{"n_layer": 11, "d_model": 192, "n_head": 2, "n_kv_head": 1, "head_dim": 96, "d_mlp": 384, "vocab_size": 2048, "activation": "swiglu", "norm": "rmsnorm", "norm_place": "pre", "norm_eps": 1e-05, "positions": "rope", "rope_base": 10000.0, "rope_fraction": 1.0, "qk_norm": false, "attn_scale": 0.102, "bias": "none", "tie_embeddings": true, "parallel_block": false, "init": "uniform", "init_std_qkv": 0.0327, "init_std_o": 0.0, "init_std_up": 0.0327, "init_std_down": 0.0, "optimizer": "muon", "lr": 0.00638, "beta1": 0.93, "weight_decay": 0.017, "lr_head": 0.0066, "grad_clip": 2.0, "warmup_steps": 200, "schedule": "wsd", "decay_fraction": 0.671, "decay_shape": "linear", "final_lr_fraction": 0.05, "batch_tokens": 16384, "seq_len": 256, "doc_mask": false, "train_tokens": 144600000, "steps": 8826, "dataset": "wikipedia_en"}
Each number is 128 + 24 x the weight over its row's rms, rounded and kept within 0 to 255. Layers, rows and columns count from 0. Numbers have three digits each. The size before them is the row's rms in percent of the matrix's.

# layer 7 MLP up, 384x192, rms 0.112, rows 111-129, columns 96-143
104:128136091127140130107145126125130122161129141122165135104114169092125105129138134052121134122106106133114132150141149166094100153132099125112147
105:134105144145118189138187111125139174139150125139117141089139122132135136128100106112155126120094096133154101160169146091089131125129120152106147
097:167114137128135120119096110144138121106127100121135165147137125084099106132131105185181120096125089126064146106159108149144135127133116084144132
110:137131103128113115117090145103116130164098127116111101111106133120151151121108105110124124160080074113117102142139128135127163172132109113097127
099:138134148138085123138109137135110120134153121140137148134155121178126151087128116136149192117168194127102145116149147095153134084078112142116145
095:075106177134111126085138154138135158112154161138125137152088074137131118152119141144088180129096142149170108081109137105148096110150128118156127
091:118144117127150127124095121161170134087124129128075138139117153139116096067106101149146144084121113142109077078140077152125139120127088114172135
101:104113095131115110168146120111154130153123129135075107138134152135133112130143120139155128153083117128146098113149123139141097093113163164082078
085:124142130138194132135108143113161137134119116114127114130136125122084127104119106102150170189100106140111130135095098193143157143139116100144127
099:139097167163118129099145109128113117163158167103135137107138135138138113118113161095160145131160118108131123093117141100139186136099149156148109
110:094133139070154137121171119145102120140169123118142149088142117122129122073138142110115094107126107113133159125160143148088126128086127086167105
092:136130130115135137165124170120115096150122148096126137084125135141118127151132126126182132101133123118140136146124123126144084133110143100142102
104:125106154125174116122146099115139168110125135137106158092137154126110106146132149135143130150127070137103164131159119094149079113154166164159147
096:123119157104130130141138102126105137141134139128102142155157121116146151134135154125122127120128124115158108130142148145129176101114164099133124
104:144105137152175130121108125088140115093138139087144158172152097164117147090117148153168137161160114121107148119118154138094148141136145124123140
096:152178107076119139157107150132181087147124120161142056168189107140114151129115147145143127108117132114163112113089124138132112165127093138078101
095:113124142124092150156177126124160125110163133130151125112122134148100123124121120113118076168160160137132129118123125082128161161067116096103169
109:143164144117132124151101085098129102125129133109127136122117110145097109128169120112138102138135156190104131137132129086120153092132124125163142
090:090099156163118135152121121144179160150150121109138101132142145103145199149078103135123134156089111186155099116163109164118114132159106090162127
# layer 7 MLP down (transposed), 384x192, rms 0.0743, rows 111-129, columns 96-143
107:089093102102150142126160132131136141127149136142116113167109101164153124133121153110107143127085170117136113123159151146162111151140112128142159
116:099124125138106122167173137075127154128156094103122118136152160164156121155091102121132134119119115143129147158117149162115131131156131100107176
099:130089128122136119127095098129111161153102113101150104172129126131115151126143134118146144131138151129163085131155127138137125122075135117144164
101:130131116131128124118096125143114152172107121133082118103115139147101163083131137127139112130092095153117148119136096090119119118134115162125136
093:128144119103144182080116134115082139122168099164116121149144107145119164103142117140127140125123134107135122105128131137105109096146124135151113
093:155109135116086124133140129135137162166105102142133110123153099111116165152161116151094102116176145146136128121134104113176157110090130134107112
099:103136117124118118152151131131135146113117110132128146148118128131125124164133105116147159133104149108123136082193149146168121137109133087114127
094:144153104177125141156187134141166112134114132090086093143123146111113118115093140122151152123082105105158116128125164128168089137165152139104133
090:152111127117127130069131151131116097154103118159102154145127190137150111140145160160126140130123156131145157133163154112095139099121113115127102
091:148127077152119125185105139099132097120105168106119132107118147167106178121165115124116096134146124158142096126084138156125066149119100137108134
103:113128157094150156128121099141133124104125116154105145144082173111139140119098163136157156117105134090119093095165152120117102179129153189157112
093:123103126158131110141104122128112114145152116150114167157144144168167149114120122112096158090146106142115160105161090171116130116108152124096102
102:149143131169127118111142137140157118136128126150100136084157112137111118152092112102126099130101107175102142092150106125144129118107169080168146
094:112104116142136109146136146127123114140139175124150085144098136179109078131148115105098129118089111101069154092160095118134122107166150146110176
101:122102128161119131140129108106142163176133128172159155108108149084168113166114143085146127105120112140113139114116124107158109091115124114162172
099:107174127095140149126134140077131133095114114140151093131128140112091159140117129092114128147079103139132130095136129110164109093138106080167103
101:124122175145117167139113146151108109142071126109115112118167150129151130119151117151160139093105133125144068118159109138130142130111122115114124
102:089117172085111116170109165125127129142097104073173128132136125135114140106135164088156134125164126142129140116147140111128130101113109166136138
100:150126143111155118148166145147129122093120119144151169130137186141124096140169120102117126113124153125178132165154113116135147113072097129130129
# layer 7 MLP gate, 384x192, rms 0.108, rows 112-130, columns 96-143
109:141177136107141107165173130101142102084173110166090121164150111183121131142129130128097092155117098145128150140172141108104106092143118122112136
094:131177123120152125130132120112080155138144110115137106116167126125101136116118114131140170154156111141124136121134135177118171172162125097105093
105:136123174152105172145126130119107132117126074131130073112126153115135143132120138129116113175132094136168117079140086150107149120135104143091146
093:140131141113101119123101139118113119175152116155169140107174083135128132106131105172120118111080175113127142151167094103097157140134143153135130
095:150140113127129172108142122087150111145134147146085125071136110123122106107129144123074148126126104126090115099121111126142137102084130148112165
096:120183129142131147141094110133101136135154123143098159097143139122129133096142110128119135162158089094160093151154086141123145127153130089125137
104:096172111131108122145148146107097135102111144150117089097093142142081123136128097137102086130153153088112114118112118124145131142160123121143137
090:131113145098094122160134147119134123099166131082123122128130095103106166133088113157116098089155102128128138097091150138154098179138127132113119
098:132125119130097148123110102117125099131191107139162133124115146155128168130088139107130140125131137104132148137118167108141095114172096124109163
111:152164101128126131131118117103137127097097099141129136108088103103121077093157097170139123168118094131094089119131135122126147125117101138124164
094:124144135148116144147104083132104126110168127159128129158153112135156155144097104156122114152124099108118151164147139154138179137091123120145161
100:154164120165128148161147120092093123117099114113145131099149146144138117160093144170118165122127118112126136114140117110088146119160120117119135
098:149170100147151078136133125141098129122103145160142105133138071147106123159165165101116136093136115098151148117097153118116124135138115121175096
098:112137109158091111150131128167086147130128121102137151129127140161172131124108133138135156149111101158158111109108114119176162111111152136089135
106:115127093125125146089117127090108135151138102149120137127180127119128111166123120110118136138112125114109105132080154139128128095064107089105159
089:065087113118147090139124090122177103153138153124116135135138119166056168100094107142125144137111137128089126139111155107131126121110153145084148
106:094113146155131164103136114132117123126105137164120156137149079165135102141108157102142115132148140102166138080105060135115135131102136119138106
101:116117145117116138104142146149152107156125135116075114140134158058135180150137155133145128104148132112116093151136110114092130138092165152129079
070:138112124118146147105137153129108067139093129087180090114112130137125202084100108125132090112105168112116131094087128114127115110110174102115044